config.yaml
num_hidden_layers: 8
hidden_size: 512
num_attention_heads: 8
num_key_value_heads: 8
head_dim: 64
intermediate_size: 2048
vocab_size: 32768
hidden_act: "squared_relu"
norm: "rmsnorm"
norm_place: "pre"
norm_eps: 1e-05
positions: "rope"
rope_theta: 12800.0
rope_fraction: 0.75
qk_norm: true
attn_scale: 0.125
bias: "none"
tie_word_embeddings: false
parallel_block: false
extras: ["gated attention", "attention sinks", "short convolutions", "weighted sums over earlier layers", "capped logits"]
init: "trunc"
init_std_qkv: 0.033
init_std_o: 0.0
init_std_up: 0.033
init_std_down: 0.0
optimizer: "muon_variant"
learning_rate: 0.0119
lr_mult_o: 0.709
beta1: 0.95
lr_head: 0.00348
warmup_steps: 0
schedule: "wsd"
decay_fraction: 1.0
decay_shape: "sqrt"
final_lr_fraction: 0.05
batch_tokens: 65536
max_seq_len: 512
doc_mask: true
train_tokens: 617900000
max_steps: 9429
dataset: "wikipedia_en"
Each number is 500 + 40 x the weight over its row's rms, rounded and kept within 0 to 999. Layers, rows and columns count from 0. Numbers have three digits each. The size before them is the row's rms in percent of the matrix's.

# layer 5 MLP down (transposed), 2048x512, rms 0.0538, rows 130-155, columns 256-383
096:482494527464466496499532530469524479409554528554531479495424500448460477556524525455461498446454626441508479454452519518551530454515468486458489497536499473541485528499516478436478527484544492546466500479530494512452496509466457448474608513534501519567426554522489507530562489541484447463393525463487484429523480509478462516582517465500524512471464481466499454520421470512511467469494
087:505502532500551524492530463469538528522547419493498466419434461454550492466463601465542514524417577502514470547586439521521483440511565494524511490447473522505522505501441489535505498468412579545602501535556448559500487513511454478441498585533504483551507507491543490485437487486556482508444446510540552483483488510466535430475458500448546502541520512505453411473551471462494543513486
108:538502586507538502523460563536508550571462468467556535426466559539449429445481470462506487521578433467428611521465474468517450475468474514528419481501528451540534515539521559524498497566520435512483474535492577497563495489512543481514414457535460484465521480528473578532446427411541461512457511472477502556506476532482534501484547534518568525532517459483441471459495538462496442592558
111:524549450549584450470565488526511572437493488476544566480538492476490534424463469491527465516559422449502475498518478556509497518548471520495485440549461468490487574524550542527464485523522460536489455536468530599478553501463448512410486519510481507516515514550551423507452480482494464555436514487488429535398478462558447545445462508464523589481468414501510531467507529448523459472567
079:469523493500532435558572583494493556517496448547598491527522511477468471547448513488457502491487562515511488528476493484586491555586493482456469560534540435543395571460465494489487505494571484499467521461457462489510571507484529462460547421501507550511476477428513477470540533511459490535535525454502526580554433460425517476508453465508502459430476472496453427498463508463449489493528
098:490493474510510540480429501501476515522573477537498498589500561489516524641584544560601541523443508532484565530445524472569571541476560464494559495441478405483461538446498475489529554511525510529536522508538515582517437459519556533507506547435444462489488525482567560547526483508517505561422484506516569489525462470432542420472484467567497487549516491477489480522464454470471428492416
092:501536473505504547447501480533465546564515571590481436532536501521501500467476567539501491445518498526524496540491472417444558455434406500516557491494435451471507473470526492537466439561475460515521419451507514526524512505498502459526520501538502498581525461483500453491470502479469449554485575483523564477509535489497564486481492452417455506533483530439496465493495477506484489498550
095:500420524533442442428541515480508472425455486526519514565502530586502455522483477503433474443421501515490477518462531461513434397504526465498522437510578451458502546510506461492518535549528513498449485483587427464528485465515492441450487457486453537448503497465451498501546445517501461524500524533514501469435446497490457434487560438484448474503522513503453500477435498444525503525463
104:515499469533526455464521525471515511565532460553452467487572520469474481523511532544485536550521536511546540505567550480410491520525489510433489522443462480446560494515496509439540537555493490516468504545500561511503503524463536546464518507471516541541473519515527455464462456496433481497443534475546447511573444536554483471534484507575543510472532482578474499467452442488498489500501
105:512540448510485475437536465539456518532484562482524481511476508490533498532481568545493505561509547450462517503452442458554552494464548459541562499569541476497495400483524480464501507539474572563565519508556511515470503501480503500498542509526538477469489519471503484473508522542492516472562533484517541448560438446568571552496507498555508508478492473538487476501474503536474506467473
109:463504467490460468528601541496518507456476541564521525520507526512520508459559487509499480416551458534450479548507521497458414507561448519410447549496441499527421459514498460515434515566495486471505457516464454548501523442507520476480573542505532504504421513408500445486488440480588461490516459473472504439518546502485469588483478451475499491532451518544576523515476515437469544457470
096:531502461444511463483499471511449514499497441436545508500537466540561477424450477515482488552571523502462495471555495498540525416583506536474476465560460496462527487481480594493498492452488470546536482498481481533486521523394513488446573466466494405503549404477453441548466489483515554535523541473489445501524546555475497513524506504451489524511563534478520545471491616514435543457520
095:502487452488492477538551432500487470453510518490506416456565479504524525502416523518613578523442527449521483475466460529461463542556476484560545507428433440427530432499510408470477578525426529493527501530463542567529525536555562520526557485469517542600545555489488555549514444530482533408474431529464518468487513463523540492455587519429449509444523474600524481444507461560496483496496
096:546521422490430455477442548453530473492467554542470474507568480548496496493493511472535543582477427491528507479440464507587544495432483492449519489548567562448549504505542467501437558511536529523447492439484513550503484617481469547557514462513513511456466512495515473471521482515501554448474478485524463477517523467478552517423545517491442450459492518478503503499481550556549430490495
111:578487459449536512477428475584424470462453503494442475456482452426469444567477441468476432484487507503453508498521522476555513569475509523523446495531413513438489483497458570537532510502518483584529483580459491544500548439460505481453560435523530627517534410472535464540453479526520509538575537509502510462522462478465528528533453506477516419543439517430544442507582417511494501527503
105:495468481443504543472492508501479444489552488538567462462503443548506423465481411487470484432502523507478485601487466496574493511550530516506537491518560517450538516422499478507467555484472507550465475531535488453558506489554445446546552513467504456465475517496445557504458505485499490511500502491551531513479579561533447540511474516504461419442503460447454494563450510506465472555484
105:525562531510406539440468521502541512465510479533475477509509463489468472542567411548500473556517456477527470466537560496477509511575520559455523548479479534538510526545452470436504536438521509526425605443560521533534488523470502534546472469440454410513517537542527464610498531480467490554512523499464449572463468450520572548511443501453497548500561513455495507565487472519530472484479
074:531459558482514523516504486561510461427516497389431476491544532451477529557502509501478471425485512481479456500512481475543481451479541544553485474505460435441480498583491531451509533480503530476612493511591523435430451482556512448562408553478519555449505557453435519508502514552528504474478466544464523385550577481506540474566459459481499483487446527445519502426481499467528493502501
111:487413455559518547505471451493485484429510505449500461544520533489530563511522558512506559525511499551571497422505491499480526514499532485524505534547387462458486494476514482486435495497559522515499506455461532520481562430503508542500560503563476519507500470492522501513520434542493501458525515483525519498527503445550463489528532510441456467486497460524494456490521499573481473530560
095:558514482519489525436568512483457484489517568504560562504484568549503483544537485560457482484494498466594497513565539494499492527546490531405451433477522557476424461489479489508545438458477487435483479529429452587505512464512553524505480453579520508461524512536500482446475539591519476555540492510481553503483574474508535472511518491506468475465507468549493604486515519497475536506575
083:500502533442528500574455485450519416551487528456462489492452600537485525517515552406538480599546488493554540514451534506560475494506509504527543472477500429500488464542526503531534433450475476560483486542442454466493498466523555545476518486433479477568544474530435448509543447534520546503455521534472440551485561453540550551464507452487556563510469458519531452496576457480496489495505
108:476524523416480544487499597515474491516518487486499572504545534557489515466485442511533403502506528511451539563537455446453577459549543520404572487482471403573428461501508552454511559496497490529500430507477464540469487440526498487510520479422514484479592562483507480470534498517545472467482491510513453563497494553473535497536543569514499558519477498482513462532536539493472495466468
098:476459521446442468469522509488537512468510475461492549480568505542448461505451537503439499473458457486542481462482428521476511579495547556466513486494516505508474544569519503588567504489531460528538462591488529470536475525581461535563523563535486505496547435501475565573425495547496478484488526425507515541486472502466403514522557453513464566533497504400422546496450501542449583549490
101:410470437455424486522503529514526475513532505544468550502536519572521468460481489466450462493534577460468529502461453441534527459481490482511496370551513546571525457500503496452508489563433483524517465466490456474480524462495495480452432462471500543558566514513485499471566487476474495500485531464632498479447469544552603446470492510497507487510492502502505499401535472469543493541553
101:518549498473485481528537480492479502502510512487489508512540434424499468507460510479506546519479576479462521488476541537479440466478465519503497506524589564514461421526501509457455586466422483502494499572552588439558489473468476520444491534411458503527502519478497533484472504520560460482437569563502504519482535562514490578517497480457476503431453484489425537466533584488436502453492
101:540458519455557536465420575529553431505520449468412596574558526428531539575526446517527550511474491517573530501467512548428491488470505541520535535443443508487507498433505446481481553554501548532561457517501496452514523533537452488461514470485553527500506502423503556538485552537584515425513555461509457474476549475473529440507504514476508532429496467461495567459551518511504518487480
# layer 5 MLP up, 2048x512, rms 0.109, rows 131-155, columns 256-383
096:533488552452539464484416576521612515489495542516472502491496586496501488510546593494519402488518487539560547494499431545475543447486503503570474467506551433518508516508473459493524480496562487505525435437427552519567489519518446567594491558493513461527473520473460529446496601535443456534454509465494534500506419464509449482552470495511439465475513503495504481525418491485526575490479
118:472506573487515427518501551470506500538567523536449481473460432543505522546508522543492484497527532506491451419521551518497500512505523501534468437463474507484588459500517480534446499522522519517472502512507486510482498513571571493463496437496527496572448595443502497482461417484464503518561495564434527462500523510536462560519529594443499546538510472510469508418497463549482535507480
108:448502542464451493518502469477518584439490382488493526546504515451511514453514497392507501499506525484506487530466462486502528521530518557539532511501474550465512507475399418482493524511525455520542464433505537501474442437557459463476537466432425489521595497510505460457484488468440520519481528498563535497443495499484467543481551548460533580439487468464461525493473483443507521567563
088:444500469450517507420510499543448567485413489494516493420441472464476472531523531546525490501498516491503515464497466497552500505474606541550581555520486558564544481508494545531557499521447542485456395417532498530515522490413479491475521488439486389541509528477528507487500509530483452472464484538489486499508489498447556488472485491534498526553512579489528552521510478504544535489510
089:506526510478442578534534501479549539535515505522511522532492535436505482459526517479480431483472589559528520468531506411479539492488532492532513477499490500616434480509526472457582533535562451534452510438503509523491554561461513577494520451536505421417506508520550534542523454484395481534505414485505480520522461461510495495423467481546480466441535515460562446434544497553504457493465
101:501453480507562575561514469581515493526492461493455475542466522499505513511486559512502542545539466488488526506516526455479419538497561554512521481465460575524471574517539570573615482473470497517546494532557504548499519514523466489506497430494501555467479472450522482523509465497456467459467524546483471492536566433470493465566468507497485490481526515427542516473503526476545503540548
092:456494495486484463522452537514490483507527460534519490510512422483502492450518553520442501519501453511540442552546430476498430524486470451524433483470550522434512539486485433503557537420583492478541503489487506436406525515497450533498548594426462544467458543497480484502499425436469448545476540577563470467465428522504545429457540533527425549497484528489470540539526525502490551496499
096:481515553549427510486504491506554504464495523480531549468476510437495575507497498549485458502534541510496445600499572483561587492528573479455456555540567478496489459481474490507556518527533477500504460538535529555454438437464479468498517477523519538501505499442430485463495514550466498472433515502401460526504514474566504481421515537480539493464461515554506545476555429564473483553530
101:469532548538486459490470501454545475539508485453486483481517509513569535553470555520522555543489471488494515423392472505431517543398555466495559470525591477468513452528551433451497508509559457571476444541502433498492515513413449420527466490500512546491498436497493556491550548524508474542537500497528580525476563408501461497448503524501455443573449507556527495461520526469519548541486
103:518483524461490505550555491531534482538555513533471480475433426562492476586509475516508461512548516473481452451531469466505515452511469477504492535515511551564465498464472433484495477442513532491601416543437487482543394491484430527469477562510514495515465507463476479515442501419477532518517508457557534504511500502492461458523608574472482481506561520491441529542519506498490576422492
102:488491443548535577519504460537429550499562515516465586534581436533506428523511542530559503418525509505489511486473546504459551548453474481606425531514567554456549501427509508482512491506484473455482518377444429524511516570476526540539472519524457518506513498582504542543534528429468523534513512536540511583530527465504525486471506491481509541470430443452490533371444473473492603439539
097:553513571533548566491557476499547480509515456459489481588558555520528635540490535542458486546430558540505478569520537396490517465458493487442426477430493519519489490437512458474516476472514516440485454499469520505433499488482461468472443541565503443508526485491516537533517575551524490475455480504438431511427563451405499517490511495515482511499544519553480502478556493506511566560503
098:503534494426529529501404512503465467458489492484517532494448574475473529498553516499482488474468526448499448424490441491530533505527506512498565406481511594498476538515475500460523536587512513539527572545484536489431519526493464423557438528482502426473508433600525459410511489519586529481543461478413523534525520446557490493496482520516450520489506451405573540458504521414488536498521
114:492462511509537522472549494522525491475449460552582457492440515574437460523444549494505560560557481573465471482468573454538490474538451598578395473453550498530490552563436561580459519521560463526470456499443421546459551525503566405540518443475480509489489460447477518559467542495520519431492458466502532535500508515507493507448501555525454492581511527512532456520555528483504522529520
102:522476464441531608516481483477507520541504466503545476539484548505505522423406526483496515481449482490466435504542539546578516458517480423533531547480473524464580524541483530492480471459518478508473488511439461528487544503536550558492559534489496500504477381507416501432482497523537471528509494505519513443498459489458492501491493484514498535435521542474493435543450477529572475544485
109:485493509519461472428483502543487524503539498471477484532560462530558467512449394480518519480464511495492518503472504503621490468475538484520499478554441508558503487460470505491539492518488520440491401466517534456458531499486522490552536530546473505510460416482434506432492424463531616439530471559559518529541534485514450531553495473458515472474462377454474459441476502553498526554467
076:557510503534419569450496544563573557467521548519537458420471570548474454492437468467455461434547536505509614424504492439487425539495597491531589492526571504487464501526413446520537559517481489501435394478570503476470515505460404509515498548467486481492515432492444506497496529536449439455506499523539496490553512488523479539428487483482595475485449542501507536477554486496535449449515
104:431477504559532460517582460417507475527576560493464468456461516514580508533473519509558506520443529525521519504505479549501411485456490520524519520488484506562458524600514502465451452482545432528466524490492592464460459513563487532533605514527503441522497483455454576543514528462532484513558547550540485509491484490514555471511527499522491539457455574488570510509479427439462547465500
096:477470491496519555567507572521562531525517550465515445425483487535514460536498530546499486451469514433539480506498532485418539547506544538512498490540500516476468454525487443490472443505435495508475535516548505459426538490466534515419527453525493453541462530466420522507466508510477542482462583502474547498528464441557486476455454533481412526506435492507477549481483507441461540528550
100:519561505522522469571462460566528449533469494538446455476462492567427525529493554482489521447497461556527573503463510488499447487452536531486440577464541526560489544585532486515537496428472493521505501552422484561555469503480424470526534544525501457451491491483476529597470456540457404564482505481482593564540477441486476496478553537517468482474468423533572473523568549491454516461498
116:453462513487424517468491559514425549433477567501522483522453482520523497554505399540453464490452456561533519591489489544496587501574582542501485530539460528487487507492465460441477492505504431500497484469484528527483479520529540479463511566496472552454475546511527544483551472527514537456512525499500532519550511571454478501469484515522472480508498468470449445509498508517480485533499
091:468535563485466572486451533557426497518569539528494517574494526570517487595441470559535487441506483522458511530525554477486540514552496506487519507550438470495551509513568546564527522548541486523502477504533487483536503507491542476490444537454470471463538521514542517434534456465420579512492483444431489457457539573524484459628521545560486483480524476482493508522441537504483411550546
093:574498503549459513516543575493531506523495432494535457528449481469538504537496491432500561472440481428564554494459488498490513492468539509470512540497546476521544433445496543504470524456469534445524436516438506400522449526576497465474452495425445502380554564492506438568545517522501556397478539518508496499490485501502511577463577477530401471502477453465478464526448484551457511496476
095:485605581472421525497551534494575530455538451532499550531455470575460477524495536451539514447445415421423511496416508500536549569466534476491458539502572511485503536516488511506508479555545520499442500540438489488541463527467477441456532503452458495467467509483521520483417487474426525558518527491533469480508473413493550521481557512437548455502526549521510512486525518480492483481477
093:499552510526517462509462465495575454570482424529550481525538456491552547565492487529470509481482496500425541488500453565507506524481533543466512464487516452556548485460415497459554468469519509440542525503533483441482498495505479523517453531457524450497490502460552535435552492522504471544484552432451482460482442494467530461434521506448438475480533583466459583532569567478489517462533